{
  "n_layer": 12,
  "d_model": 1024,
  "n_head": 12,
  "n_kv_head": 12,
  "d_mlp": 6144,
  "norm": "layernorm",
  "init": "orth",
  "init_std_qkv": 0.0226,
  "init_std_up": 0.0226,
  "optimizer": "soap_variant",
  "lr": 0.00161,
  "lr_mult_up": 1.04,
  "lr_head": 0.00486,
  "steps": 3203
}
Each number is 128 + 24 x the weight over its row's rms, rounded and kept within 0 to 255. Layers, rows and columns count from 0. Numbers have three digits each. The size before them is the row's rms in percent of the matrix's.

# layer 2 MLP down (transposed), 6144x1024, rms 0.0543, rows 2811-2865, columns 128-255
094:111134079139084114127098140130174100143147104113120119073140119121096122090113153107182114132133116110144146123151112098178136095174104144149122078102145102130140139131114130127109074141135176140069096125116163119122110122152160151098124086095106154173157133169133131113132070150127129139123132153128124137148122125169118132136148126122156156141166129186161135078093145109131108157134
104:128128143118123121128102150148100146138154165122090122112123135155129177158101108103122093127148116137171136051164137111131119123145164135151096134114175092102126162130115117139153114113108132080135157126082134136146163133152132145114109128157118155090097173135139126112148097077076139107160115087101126146134141124143121100136146086095082093135157122107132129143121092108149113122075
114:117167144158124105101143122096082137155128119115119098146117085170060097120088123102107071158137137132138165115087138093134120157111117159139105104148165125110146093115123130120123111119086144122111099164121102148115086142105150065166147124114151157115071104093142127155128134167131122107125133114126147124111195126140087131110141119122117079152114107113148140112168133118101122181158
100:125136109158185076094117202135112097138155187141110100111098121133122125146090141109090153111148167129119127116076100119105140094145130124184114087152099110106107124129141149127164110102095146154170165079134100088175138123126106126133152160156122103130126123149142089132117138146109160130104156128159141134100117085133099131140117169135146155153107106111121155131139112148098110104121
103:085134127150173143132101138098117126076149104108116101158122121118064088172161142165137128126147143099138134126095129107113092082120113119121171129102122138139145126095091130123144113123087141123117134157118163129105116152133134114123113127138144101101078093138101083146129137135140171126129112108103164144085106141149136136112178136156090109133127128101121140127106057113095100150128
099:102125114134145139126151147138131118108101166150120097131160087118124117113157150122124094129110119162108129127129085124135104138143102092158161187139155121133103121151116180108113171120118078120131149112137141133114116134127120164141115151127136164092114139076167081115129152098110136128170113131137134156112132146174149124087138132162146145143121119142150113143149120148146180135104
095:094136153107143172093067141119174158113141115135155129108111111136155126093110077107082142118137159137184156143159141093118115145101104107183091120118148113141134094131126132139117092122124118168118137119130146099117127103111139125137133118150133117129098136174122164113112157103114104136151153100152137103131123086113108139134138150164088137150153092148074105132199121121133141105104
093:130167156147092126145166174157155179147087102118142094128164153142152123147114183146183146139136110164083107098150174136114114118120123138094136119187150131068116136110140142104113115128156136120108121097129160132139156086111117146120195119157090123107162098128170106144123103182126099158153110154123098111059107145157094095090142099145125127118154110126123081134121095149155130119169
104:108133165132135115127124118114094079166129134119097133150105129116114137122155158144112125126122160127136091102151135094121136118164142109124085124130116110136143132140138114142109099126066136097150137118138154089124142098106102126132152133145131164066126128125117163131141136105103155118150116143117126065151139136136112171101106173108154115164102111122122131118106094140119152102118
095:119083156136100115147094128159111153155192119114181127122098144101096136145113103122110163139134155163131131098117119098119130137131140126136126147116128117126104129163156098087127127150132140133137112124153144158127145132122133116132126126119142137119113162157094137121100147143106124126125142133111113109134152139092120131057132110118143143155141136092154166107126117157135098164163
097:117139118142106126105124148112157151133138142120143115181146115119155129116137120146199141091144119117135132111105136140143156150149118144134149144148089114131144094134130144126145133145143131109093087114080193161084118116137133119135080170174129127062126148156143114147173157111152162115146126158095145125117099153176138101102141096142112127146121119150120101110081126121155129126079
094:105101164136109140137145113148161126166122109140103148125119163104128100168104106115131131133121084096144126105098142066135170144075105143164118117136092148103135142129154148095083133146086135123133136129106079127112092161124136100103108114119149125139095163153176083149134150127142137125125111120105162164142151118129124128133150114115154102121109125132101122126136161162104153140087
098:111174119120109151135165142126142138115127127125130148100118109121118146118116162125112135089139154109104117094141141108076188138153084113103074141100132105150137111160142105107144135166159151110131134137109162126112123129110148193145138133131124108144159136088138097105120099110112109121134119097133152102141147146137139106123090151114073147165102126148120062114126129117154092152136
096:121141125105115135148133159089138124149109121105118149131146140133135113153126118115101117111146120124149146141138110108142117130141107149130114067161108160147124114147111174125128133108121171127170147147135129106160139123120157134098102130170121115156124106167225134092152100110102127085088088127100129135125127122121138064167126126092103115144114144136153129101114104127105164110100
106:119116160142113125113152145129133102077058179108139113170155121152117138074116096157112129127182086138164171119137106140144114142110122182110106112143113150113138128173132133125128104108057110137133170142151142143079116113114111141126160136100156115133180081116113133125133131101126132172140131126127113143157131107123130159149145135119128094082134122145157151159173065126159120141142
112:131121173151132148152119095167133157065136104099124140127133161173132152113136160167104089126124119156125096122116126156128143130140134159119098156113114136161161126154138084141131167082124108102106114116152141140115083188112141147103144134119081147129150120103121117107136164154152163129109158110176115142126185120123087145130113121134118138128153123129123099137104154110117126106103
097:114116095150130116145126121125164098099115092133133125143162133125156118154150175118116098116156107127168113105105156139105098117149084116111113133133148168157105093149134180137152151123128127135133206129114123162084124102097164150129121126142108105090134138161089164135144139104116100148086135116114141121139172119122165124131176084170150113107136130109085140134161117112145103124121
098:139106126139102147110109128166117150145117090107126147137091152154133126109140123152186094129087149184130117116118109136103120190102150133109112156121127155144114117130109148103105128105109143096131146137129113145165131133176164157142177146118111147149139135106146118116112110119128155126105100114133105116106121121190113144126138148120129077102112154143103078131125170075121146110140
102:106107155152126120115119141134107127049094120070145113106084113092125121179134141113127128160134059111106134131177154134157096120137179147137122111174155106132132178121140150123083150123127063119168143168137108144149147120081108083120097138186131154118055123153167147109116103129138154135164125122131118108163098116144152115146172171101101154113131118126125174168167153111128143139115
095:123091132121162129124100115099145057112164089121112116120151141121094110129153108175110129117111139126108146129128113144167143114089153148126092125181128098145094151161130108100086117121153130119172117156083172112151130195185145124049135105163145081122136145103160126122131164155119123106182107111056187142118153168121096149143100110176150069086151116158081141085098134097119144142134
102:114138154137093103086108129079136137149140151121121135127121114129134114122135152129122130119136117144089149132073130082123144132157105118131101135165142108125142105129150099117103100136172120141125128114129131134102108143107135127152129147103126141136121139141141132087132162128128160125124113101115151143134143123075111169134134121114117176138119126113132132130158118125156123151104
098:144134159099137169116103132113175084159115076135145180114116128146119135112152162136182163129147129141118125068176083122141141139098087129128176112119142198169098138180116114143131060119123131145148129114113175136143194138147092100114147163128111123111149139161129136146093144084139098116127175156121125115067127119130122123179134131096155112123157091121118122117154146117155119126117
095:125113166148099115105124124133173134150093103116156115127133145147117128142121114128116145129149134129094125110151157142155132108135129139143147123106172090074146109123154161084125150129143108133123172122092133101121131130122129135167158119129120154128136163146133117104105102166149145108142172149151125132149148167163131135139154166152152151174124149107142171145123151117125141113143
103:141128125117115166120096164128132132178115122113159123128137148120097120142103116136117146100104179161143133126127156105116105150148103162115110125147080134100109106122126124144125092130110133107082115156106124144143135110125153144116161115135149111101096136160127138099155125139123094109181100144136091149109171109135135116143087152126150130153142099119132115129138146080087151098154
099:148094122134114109102137140084150127150129140163114089128095087134163125092127121104111114105128137159103121136127111174109128122106081152198129098124099081131090113137147121138126113134163132166135118163117114099144134120117117135106126125118135120145097089130110114138101138146134113128133108139164129082141162123139166115096112135132129134166166119146120143157165127118080146156122
099:132110109137121119106176110122143141083114123164101100101148181122138125098139108173137122162096145122144131151131101121142127116142109097109109152106148135139147114131111162103104132096134156141166177148101138117130105118098151134141122129106118167137169129126135124102162100157163133097104119108110157147115144117142136097089152118117134106171176113154138152078117097091090117143149
100:099104131109113102147161126107128142171127136127110123096124148140137105137154119114144144138143138105145141138147134142159132150136149155135127115118127090143106104141133157142092117128080163116093120102106118131153126100166120114127116128136130149149133178148129085148122150137126093107137144126130139191086100142168141086109131158110121174123103107122136151129089082071113175099127
097:150110146099122156130127090128144078107113131152157101161149111123130124118106101118141144139153137120146134112158131112142122116156119152117101119113114128121139152139124097099139114123154121120146132069160175170117124116123134130157111114146141130116183151133110169109129134128137157094138113114106215099137137090145136136072123116123126120128109127143087123168134133131082186125153
098:094109082110110150128117110149117178130130124113104173130115163097106133172106138145099119103115130137178133101139094103145111110161135106114131122127096153147094134149115151171148165164141119157145164136128123116106124102113092117135160154116136136135122147105119116110125109141156140130151094137188081106138143120145163120151142131097176094119147153153089134092130147147110165163107
103:141125115129121134063106144115074112078156121127156079085124126121168148145046126151107118151090109146179114142135160130131125095149142161093117133113093114131108143077097088122120116090140135109112119142124136151140169097091132135154121098118148145129129108117072127163174146095133093148162082113170104105127130111118118136128140158141107082174123151087138127169112140111124150154151
113:114125101164121213111129096099128101151136102146155099129141123115126148123115092125135133117120135140140123136123132107128146136136160126119119077149152111110086131142155127116132096124106140104140130146145101084126103167151121095161121124085144099135136141136118168145130114133143147073070091103124122119136149115141142113090125167128127132157131145141119132138106132129093149085130
099:096146100119132125141117105139116105126121121109105135115067124094094077098102127125198130124134129119073144133142092109132131124058121130135090096133139167133147132137106136132132074139167106157153126154120114134139166112168129105096122164170107148135088168165110110147132112138090122142161126142160092112142149146117117151101077134155145146118140141154132124094144116089130120130095
099:138138107124160110121133117136169153122130118138115120160132126114113146159138122098147078186162146147143107170109111126148158123131130100147134144147182118127137096124130134122147121093127168162116115114120115147082102117095123137116127115194108093124083120154122155088137120150090144095127131103124062121115134156059115154150112148169139140104144138102165164125092120098142103124109
096:114155100174079158130153165120094149145123141119106108124132144144108123142085128103121141096166116135118130129176144150138135130118153122116142124132151129171132119093124141129074152117138133100143114127105130097120109160134121117132169138109160143138075121122146172148122148128079128147145140122118075116100090090137108145108129165167085151125146081148143188132138131092106173118086
096:066144153125132088114137166091136133142113154115162132139182144120134078185124151129141094111109102131115066147115176154167122161168123114112104095152139147073126128119103150110152125155151097081192188128128116152101127144107124088122129098129095139109151128089107091128145126097179082187129119124134132109137104100116166099124156113098206124112133121074147142129138113123147115120118
096:127108117126108124133113134132099149152138130132184139154130147092100151128101119137089085119121103086099155088133138158127134120107114069123115167149151106139118139164157148111109154182143132115100118110117127075093099123063130125137157155116119152117198135123148101140091098116108133122155133139052143138160095167127127126177110101091208142188114119095140094112154120101129118112135
093:098145111162149103132121109135126147134098157144143171118159182084136114129159121173143122140113125162133122119132147066094145145107137109159147146160109122105128071168116192123145137149134121102094116134179112139105091124141131128180135144147073097143113127154161112132122121110182114144135145125161144149143139094131102097102102132151103152122090125153113099156148115109139100179087
101:129111155100137153105126117127140149152183170143122147133167093134147146135149150133128154121137147126109115139141107145116138184111141094187131150130147110166071141103143127128104139112151142114114124149096095107150112179108153130098108100118115134133100147185134067165126120128109125139155084129137145150103102111135165069120110090163103093101164128102115112136122095137147112137120
098:161079144134128131114146154137124136117126138124093164101135089113106094143135125169123120150134147157137108124142142152120178114112120131096043105154149095173105171184112114124104131150167101149119130151113127142156118115152130120137132130146131168110081121154140135149111138142136125166139153125113119152153134079094120150173112121161145114091168121144136129131111121143168165202109
098:107153145145139126113180103096118125121137139108074128131145155170148138115113158094134124125105131148121138099119105120149150135112160163099119141163145105172120172116117111115144158123154144132120151136123097137158131124112139077121128110094110127123139159098111111112125126108122132144154123134130117165079126100123156087162123174107120114097115134067152154172132146115110145117125
095:140118120149094085124130166132124120139144129162112152103131145114114128126100125150141122150131121132107121127125181157121106122126119134118141183169124157112092138103138103161128122103158140097141138137144183146123153108113142109111175116177130115141137109122079109170130131135148107115097096141100098121116123129135152141167099097143147110130071113110134110162127147172096140128143
098:175130129155193136096120133131126087087095127136127108160159125093063111090119147135093098138123103113104120104143109115075128129088140158120122117140118124123131147150084137136096094187138107130123088115100116145115094143154131125142147087130104104124135125115179122134144139170150149124089093109143136116094128082166105166142115117093120146123082139106117128092117117126091123126119
104:164117148092128136114111120087121138090138154130145103129150155145095169129122106165156170110072111111112148162145105099107108102104140136129162088095165133133113144096070134124111158116116106104099115120137116112129138121124121132151153147138111141114139140124083116177085144118110145131089183114141117116126117151124146126149164157124153160115123119118128120161152126124102088157138
098:134097093123087135170129137130125102161117119099162135134112148144140135111097103118128078128117162075118153156138151168142168110140135104144105139139137146100127134085147095133118109126160090146124142127135102150110150115138185131142170132139147139172122083178151107162120135145149156174182131133111094114179142101130119205149118105118157080156163173168098141142135139105138144124091
094:136109113125126108165136088155134143140134106146107159137141121157089141141159136107142147118112150175129142085135149158116114151145150136168074126153133136092076147143137106163122095126112117083127138115141112135100111126114144116142087115106118083151128145130070125108131104111147135130156153116105144078121143100175127084150116133144103121158111118144119135137135118111088139136161
097:115135123135092146169124103113136094105197105087130124172150080115091086123129137162118111137133113166157126099148122119144096119119107114150152101151162158131139127147089100126103116085132125122165095140147152135129165127079146115087156159105169130148195133117123155115092144106131149130086128098093168132131106156119151159141134065125073150128123098137094136051096139132104113114114
101:116138164121092125102117123158145140117139097079113091181118133114112105132119129097149090129084128112174154105086114123154113110110161161155159119122063170157088134125122138120087116113115073134159161107111119151122158128116110094112166132117119125083133127116156125137121171169100133181138175141080137098103133102131142131118133119124183088131130137147110130154129087102120141196115
101:137128128125114122121168160115121132161149154145090124131134145121108120091116139083132107077100118079146148149172144172124152112116126171133129124146170088152102124109121116146138112137123131082115100123171116188101102100138124141129114157113088173130097120102124106125157146123118128145144152118177162137140124095146136097138097163099132114142150095093196129104126110136111145136124
096:072115132121117133132119147125171122122141125126126080159133076130128109139160137153214109161132103166162126116129146099117132100134113149122133125142125066091137101064121117129110143185127131105141136102148138115147151132096119173157093113106150111104125109118134153149107137172109104161138093125126099107078151118106142083145124136162109143199120105142127142102099140131094139142148
099:108153096094133104157098147148126157107137122107076070139128108107117142133109085123158170123144099119104119115131129144116157142159137118117118129118146104130156172128115119171125131143120116133111160123086112122127124158142113133115134127142137117097162160136161128135127107116088131140140129101099133094131142103154168121129124168147137145148081112110185088123122105122109145110099
106:107105157136128125091134152122152180082108152128130096140145099089126121152128127138108157155166150127107165131091088152115118146130111150134078103050136160154150116159115096105129158160120154164122113121118148117158123117144121140080133129101105120157147107123152135152096167147080080141168167093141172113101141162102147125158138133144086120102156171135140107124132110122132149142139
097:114145145123121127123130119111120125128134117165139090160143137171132087159135122153112183120116138183131138125162137095132125117108102180117116117152138146120129079123123143150145131106181147138161144135152133140137112129097112129105143089120117165154165140118140086098122142089204151099124130153115108129123132142124114127127127117112132125098113107100103093136096108102113144101163
104:160107103156091122129121134139109148103147135126119088147137135105143147126119115133142127136089168135122130118100163127107107131104137121144090133184153118141139129113117169099176106125087132137132130110119144161147117122121144132121074094121152129136148147123120086158148145064157124130153121123151132100089160193148119106115098105125125115138149112149114148095128088137168140137146
105:124119170095141099129111071109127124142171142134117134122089126126109165128110164135126146162114143095069120165129125145130125141122130148147098108096125107123088127147123081132138118110119105091168132164159130118081138111130128157172055114099107125082139100114129110109118146114127128186143075122143155178140092170108133103097092135104096159090119107142155125098114115154131155137139
095:113166100141134163100109117122114136162132118155107156105099110092146071108168138125111144110120160101090134179179137141107088105114120121152184157107123126098116156145086107106140087156134128123137127142109151106172154114123172111162180115170154080152113138078190085079149146111152128111183131103124099148124135145101127151136112144087101152112123161111106125126069149152124112137127
# layer 2 MLP up, 6144x1024, rms 0.0594, rows 2812-2865, columns 128-255
105:078157125119100115107114169120124124153122121134093102150150102105154131154150144102079120149128122144126147123112133075136138113157144162117157107132105135100141125091120096141130162159107128167137123103113123094133141125127087144138103126167114127104107101131118089125147106142118117097108090108156117118097139112110162110141129097158093106132117075121131088129122146129143114139083
123:116118106096177112149075150120128108149139157151115132127092144141136130136110119143106093132146146151111109142112127109097111126140135166099131148121142124138160152123132087089175134141152135106201135126128101150132148117159122139146157148119133137133115101129145179132140099088131148106129093118135110138164123121169154116127144147150118145102123153127088135122132131125069166119128
106:135134108159144107166086118145114104132152164143158128165111087080127155079116112105179124117122136111087184127111153123114104118153130158106155160109147153173174083163123132083128121115138175116170177129108128132131096114103099137146125142106168134130100141142136147153122195142085090138130113139108094144121127124134091121131132106137159117126097119133119151154116121151117124154105
114:112134102096117140121102129127178124147126131120160127163138138101138149112152148115102109116116114136111095123119137162167138126107192082123093133090132082101116135158142090119116104127125144096143153115136147150120131118101154150110126144141165093141159135146104145092081141102145140120181177147116167139132133149147101108093139133124134153116104116151133118119137103167133162110112
097:145146107159149132131106132135105113149115168115141112166117055169128137140132158135075165134129174108147184122130108113139115135144105126132134148135136155150145174126099143118120148138131140104137101120100125121111119131154122128152110110146150152126166174073085093121114162133143149123069141150176154114106123104111113155088134143130172102116153113169139118138144135155126160137125
085:124093142196142162104137174128142141140130154149096133133157173103122130122152124124128081124126154081163152111091129104151127157134111093131087121165148125162138137142104088160082094106140182109129103142127053102159147152124104115118159150090120125101132095153079135083128161090107126081132129121101153134152133145087097101139150160125127118125107110092079118131123138166135157132125
095:127130160134172184105116181141135152149147113096144139096149102147140087139112109124137131146188121159084134168107162166159098127127124118116159154158151128106092175127145102163155099133091159108143133140121111144108126138173111120110154123149113155145130163119094144113119134129110118169156120111123178143124121147134146079158140127146128129124147188193086130108144150130134111110139
108:139145156149120163091176166174119118149122129132112096116116157151122109120128090132095119115123125162128140141145120095133149139103154145103083153092139097132106133140113109095131165152162151098135112146155107170081153161107148144174128165133126145139132157125088146132161135128111115118148170058190111083124078107136083165101120141129167118140152154148140114107139111158139195107139
091:111172132112136101142100123121074146106149093122092145168149118082144165117115156096148113124158100113094096151128141120155078152141090117106126134151114116115116144172130121146139110109156093101116125181127144125114114121075144129137154146178144128152156128081131100151104116105155142134190087094115101116169116115137143133146110160145103142112126130104120107115128152150143113123200
102:113166137087111168136150135105106148144146112122104144108139085123149159129123095111161149095110159128127086112140149097117167155145136112133138171162123106149123195139142126132161127110139091084147139114102163140125126101152105090083133144143092099141075121133122111119159118087132105124140163134142142125138141100150110157124097110117148132120144129122144104150136139118151171106148
091:124089152114108150102152158135102089173165153148108147133184117137128053112153112131100162117134144117156133147111062144108099102154129112143132157121152169121105130105138115145139131119150105122122127138129118172120159146088132125097121149096139114139121135108145133137127146135115102122139135117111143119116153124137170127107142121146157170104143119129116180078085135139131128139114
094:131128124105060117127152100141101143108156085121144133163082122112118150127135160085137132155157119105152130130130118120100124157152117169113135122131128142116130146126146137187122086153124096096082141132098084117100158116121099108115120106147130127132099116117111118100170144122115159124140129126084159143165135160107106137098092145125103159138105127097130107118127125116159139137135
098:141147153133149127126103097137146102121115144136186159148127138135129154167171124127130143150135145130157109152129101120084135115120088109146148112094142111122111173140088118126118103104139185139162141138103114094132149153156114150101142126111118083173153116115162153118146114170088112127142130126140140076137149129094167113123108164148105132126144135162149119119157165131118086136132
140:091107173121126145110141130103098130097114079131163104116143155119135132130121129124155112113098105098108125151135132162108116126106124112096131140142137104138146138161143129108092117125102097170150121136181180142127123132150143095148148127132068139144172137110119157139132147195075120148060134123127117132163098095142121181128152159187100108132135128126137138132156146114151135133128
115:085102158122100113147138102140122123080140137121115148129136123093135100145116136146156122108155167119100111055149128122108137110117130118113092096155123105128158152122127167122117084106120153132171155116128146107145135141119132144120088089137155138107132119158116167093112150076099127087122110092146152114130119126151134171109157100126140138116132115165156098146123136129143142144145
095:123118149117125143101121138099080106117095149149186104122158124140102121047131088074130132163146143152083101146127135142129161084149120124141105133131108122117097089178102168144163137090098110108123182128121143107124130177143119162087134103120133127147135163132119143119144105138124119145164141138130128140171138145131140120147139117111137113080124134109140136123146145115110133140125
088:147170116161118165152076117092112128137110138111132123134132131157098122112088138132117111130129154076138128126098115095120119128108118153126150103142123146148093142123183180172120124123118136097132124117144112126149104136172111149117149196124101123131145123096129147131107115111135154160139111135146104148096116164151105144108151080149116120102148130106140085128121125155123164111131
106:117120130139148147117167146133147098124102134161075182131130151163128115134126130130141114147126168116132116116099181156133134116131114106169134125104131158165129201082100082122120149085167084152160149123111094089163089168168121104099120110146121149127133122141140128154142102112104143144141120134099120122127124109148099106146101136117147109117101088173160162078130142112090178106110
089:132127127174128138126098114117146111161125136147112131095137129146134179087166150151126186155105109129116161180119142121117134099106138147169159145140118131105158100130106113154123120112123144119130135142131115107134143148159142126118130108099103114122087161157112100129130105130135182142143151115098129105123128150101102147116124153079194124137171114116108138125150154125149103100112
099:112129112124125172106132140135096143116137106140110198160144138159122109111163128146101114136146135085119137131106089127138185132121154115146139111160134131132131165135112121121143106131178118143115098108147125161155080123096121159122123133128132122115051167098129132123147126111148157130176107135120098115117124170145092122087136102142133147153139134147112134149105208150161143087148
097:154113123143127161126119147164151145170164096125147099148209158122127161118094081142165114115134129070108097127118125191141101097087164121090151117118118127116148128191179101191117137092107146142091103117102107156120130128121124106126117128116141073144116108132130165136125148144135117162123150114157173114143141139169123101127132135123115094138122076077096109119154114121143146110155
099:119131153112121134122108150130088117095097149143136159119100148115113171108125127123099138142117126091178199104133101097159130138122155118108136137116153081110111092081179136130095104100148161085118085141112107131115142086097141137149139099180118093128119129132154136127110165167136135101152153143142127117142133147172142140141183101163158135140173157146161097129136173127152102102076
089:095095110112121164104146136132095162123134172110082105124116153135136148103080114133142163128140162144118167112100083142134138120095153132137133148125144096111134134131156132179174077142110126160094109132105143154129151098116121146086107128117106143080075116118107111114131135117114107115116111105148117128160135101140124113147107133138107115093132135154098128196184139125127122141151
096:111111163114097122112109106092131127136084113134116139094137107100126129121133118159147097151170132118103125115139137134153102162103124114148127142089112123137128122098173116122098142132100172122098162144119120098159154120175119130133142114152116122131102157139112154139143162135142132117102123101120116112115153123108140116147126123106154155161130140167087160145149095175107162125127
098:132109135160134160098131109181130108135099141157128086105166148103111105160113122113088133161129080172148128111131105117130138139155115158104135131124110129121141136165114095078136116107105121097142140154127131110096121108156177122120106130126072089160130114116138112116143139134145144163138129135151127138085173149150145148111081141138101129105111086125085138099103172114100150146124
092:144147123140131135132153150187135132143122170114151070115141135092121129097106088146119102106129136119121113106158130123119103165079126122123136169138104120115093085160148129123123122114107107157092142113125117086172134147157133157152110099122129192106136179100108115120169142104081117115140150100125151139084087133128130136061139114122150132105158141156168137135117169149132142108122
091:124108138150182151105110117128121136132092163141134134145124122139171121147117076148140139141125123122101148162110166128143140110134088139131116161117125105117154159161112124115126126140093134139139091173155153138098148108102134147165152171122138139147078114123113147104101128095171133131167139140142134089106138120123131133201137122135130119106101101155142137106101157121109139102134
092:143132090146175160126087125107127186149133156135146138185124152102120106182074068145171153127158141160120166113136176138160138131120120162160135124147134115107087148133146111145135164130140177154085100119111107116142064144092133149132110150126144150103096125102145164102116172146109138120107106140136140166120075142130114111135125094154075104143116108146097102138138101146104136126128
111:103133123148114130165104138134156078137094121126098085099125127141115175156123159130124167113126137157130106151118129117134091118161150117154108151101116122095140128159107147157124146177117141099159103109116174141129107140145089137140091157146149142092110123105179147128106130142144149093092123120126140124156166141117145188180116145097121104133147082132135154113130163166157130138119
148:114121097090177107139110115131108108126115123144175150093074151125184138118133131136051109170073100173144155161128104109125132102110185144152165152158108143138074084104117117139108131119127106150133147105106118135126132192118121116118118155152121174130114139113114095135125111132125150146108140144124115098197141111121153091155112181156138159125124148111090113148131160117152133107092
094:120141160183124139098129129115155122113146085131179102102108149093168111138157081127135157114135132159115107148148148105160111112105091085095134147118118156105137110116154102079117114151156145113153141131144155149108122164114175170116147140155151148152140142155101141168183133185091108128156164137126118117107154080118131123108114150159168147091106137114118125141117113138161142114088
094:130116118108107163120148146097099119123127167121149124131148123123140087130116165109167128111147110146147154117128116104093096101120208115125092155132188144113109105157116124153131086123083135076140159121122126146133179188122149128119132123121141105159089160130132146212110106138103123097116123111123137099098201191165109108139145111064160134127131152132152131202072189162109131138112
099:081115153128121163169146080154153063129121084092111107104170118164091108094129124092138124170101142108126117143157161095130106164106152145097097151143131162091138166128144137147130145123106090119122109121126124141111120139133115134060140147099140105118086150122129171109132114128109071130151151140139113126139124116159152134099107141094150079144136154116115168126121115109146104110107
094:160134117109143139161114058119125132132129148085144130152101142106127130115095129134150100134105160137074093171095153120123149108092114160118115080101123100128117127165099153104135107122133145128152172158123142151113159116091088106139147139167141114105145067131129139110113135096140080163093135169159101118144157125138147098159092088144154132139145124101148096160108150139116151123150
095:100135129109133085135144123135151133138137105123131074115154113135111093140129131143115156109104124105129118137119107082179124096111102122084113179138123129117129145128129141145108127127146136125149135116096091116151136110132079188162132122099108141129122114118142194093151156089117141123133130149145077123112096154124134134080114112103113109119099118136119075131139122112058110136107
090:124120117136121115119147140168102120129113153134129162097122135153137117135135106161130092127111136126115090135120123113093088156108119124127155165114146145147141130109147170155130162097128141120079107110135127121135142112188125121143119097131120104146145135123158093103105131093148138149120105135153090168125114166131170158100098159139140129124124134157127089123098144097131163115140
107:138132161172166104154117088144116124148142130148138133117159125089163150163153197130140101109109145145162157146132114147137165088140182127127154110107154185140182162115134114094134108114141139153127140098092154109102112145179139134135142077109112121116147116129144122107119127128165118128131112174166141107157128121129150099157142074123133097125155115155135104087169150157130118111113
092:143085143158155141149124125098121124138114155121102120135155163109130137151133098097158185134142118162126117149130139133127138142117145132092078128135176105099153174135113114091134097129139128117150142152147131153116123141166104115102149124099142144121098110109167081146092112131119151136157127136114126099100121106140069187085070142127115134111170129133121117095152170090111161161111
100:040123114144129169127149122102127113126115093127086113171080066111136123157128144138167111105108142085126173140129132119117094170155108159151147120166150155127115147156155148141092160151098134136168117088119116110088145062135120154108134115138110130140108092138107129077132169108117165105092115113125108116106121120182148159107145124120112151157166129163125123094108107134187123132108
088:117127117133126114144100142100126072160136128119116098153085182134097145184136122168114073125139130115124103103157110103102125090148128178178143145141121106165139142105123100143138160156129165133128143126108107121135143138144120132164110127165115143175121167142125114152110133136142180157109082132127120071184121131148140154133116099143139188108135157160116132144160128134180140146120
096:137131121088151135087095103160122137139125134149097086151128129110058120132125130116126163125112102100156120093159148151086142122102109146132079131113143137114137155141111137151157114138116107137114142116120119092115107156207131127142163139094123080126122178109142117111119135122115099142111072126119129107114114090170163168108168107115133177116135138130133096096112135111178118146131
114:107159140113094088117139111083151138139131126151103122140131120155134137145115162115108113105168086144108178143134174141124163146119163102137144065109147132148113144171134108158138132144100131111144119133115138145147147147111127163180126181144138183137128125122105124179114126142097104152126115161161140123128140116108127149095155159138156115163130133140149109111123128164111143123129
104:128093133155113144093138153111116166126157103122130133134111141115117146099118095082126123111122108125128160082083093071080141108169140141101123121084133099131089116135125120113150183086156150100101154106121114128106140156100186119143135109116109141114109132102132135106137128105113105112130126128114123163098134098148115095108131126099135117149110141148124149146116127112111121120078
095:139149122101101147114107122143177113131100150151146103124127114138151124187183109149090101130120132122138111130135166095127125149111132163157147096145130137104140192084107101111121125157146152143117134095114088102152142131140147165121145142124102073135127168128146143121114110103127138132125138119098152114126141103178131108120136180113092124136164113098165119058130126122156131131165
095:109152141120160116118129117107127083180114143134138132126136100175133118157130128172153123125143156127086111124104124153110134113149136118135129135125132116125115142128091101124149119117072122122112132145127137146102145179096115120124105140068139117143082148122129135148110124132156122113163141119125144120108126109113129138185177137139147125109135151156151142116113130144102086124110
107:130156164158107155149193131111177144144133145172151147105121146119156163124139129113089099157139100092134117110088089112148132144131138173128081143129136142122106148073093153111126139070112159152126125137124155144120113128140089138103126135124124120122120120147100108105124122122081080131097131140063145123128106131098136123146095194108157127111069125161128164139142107128135172107172
093:114102110123092179098128120128113150132120154125170139151126113130164208121130142124106110157141137111152102098134112137143142104084124140125138098105133185144134060070105119148120116107155146180156131140148113140113086123158102148120111094101089175129154124120132118095102104104118126115141125114155108152164147130168101152118158121169148166103128173122152140126103069140114147139167
092:109110094145122141160122139160107130142133140212119078160137151125100143127142171107170141084102115148138122162164119120144080106118079122150141146114121116133105132097114136099077074138066135131125129132113150085113088136135155119172146117126115143139118148156151134081132131145129169111129131115199132150096106086127160112148094139170110125127172110119124106104143144148139185141140
085:127136123128109131163129152079172137110119161106089078137123113115158139136150107110125108188108142157145129124096112161106119128124116137064146132121138148118151077090160109113101155115114132148096095145125127111133145131091128105127110160168144151139095124134136131137083118124098133102103130127138105148104114108141121123132147140143117149113110095123167141120126160117086122105084
110:110079086091123131147175101102121120135107144126122111136108134154119120117161108139193158140101156134137115109154156116125085148100131145123100151109121095135093140060124114097166103129143067105164138132139100146134106118135116156137113139117114144171121107138139159083122089138121113150086141155120129170097140127132158089145117133159134111126118095140148113144115165085131138135112
091:151166150154128124118114119132103114193118111132147103115097142127102102130148138101166103142160140133123155118155124110113114111144106163125085154180102160151109160138050152138135136145096118143091064120132147137124106157115132100095165116167138090138095120083174146108117112118134128110152084140103120149090085098121088141115140097106165136153127124101097117116100167130100126132149
111:141137135120133153093107091129145115106167143086083166139159104092108110146107138119180173114130123133121119153110148158105183107143075154161214161125134115144096107156109125114108139134136154138122107092156101171168127099160136153151101144151159122075098127136108146099106123106125191122131163131130121068146144123105104127110153107134164142158102099068140121159065194134124119132122
116:150121119160140112083141153132157107157132167129128169111166140162134165155139129139128119089115124111196115136105114129114125098153118151143179116102109126106118146131145123136169139125122111135116131089119130114101127109133138147141100100091140172130105153100152094115150095095122080153116101095135142064114102105125142102128086088115120104129145092114121148148123114146113154130111
103:128129185123129135149126114164127099138147127128149108146130124135135138116129153158125122122131103156138173169131133106104182085118102151129099091115165101106138094143091140108126111158138166096144151111150143117091127126090140140115166134129086133132101149160113068150139140140072090176097102123143118137155140129162169172093149151146105147113106154151099125079143110126107164085130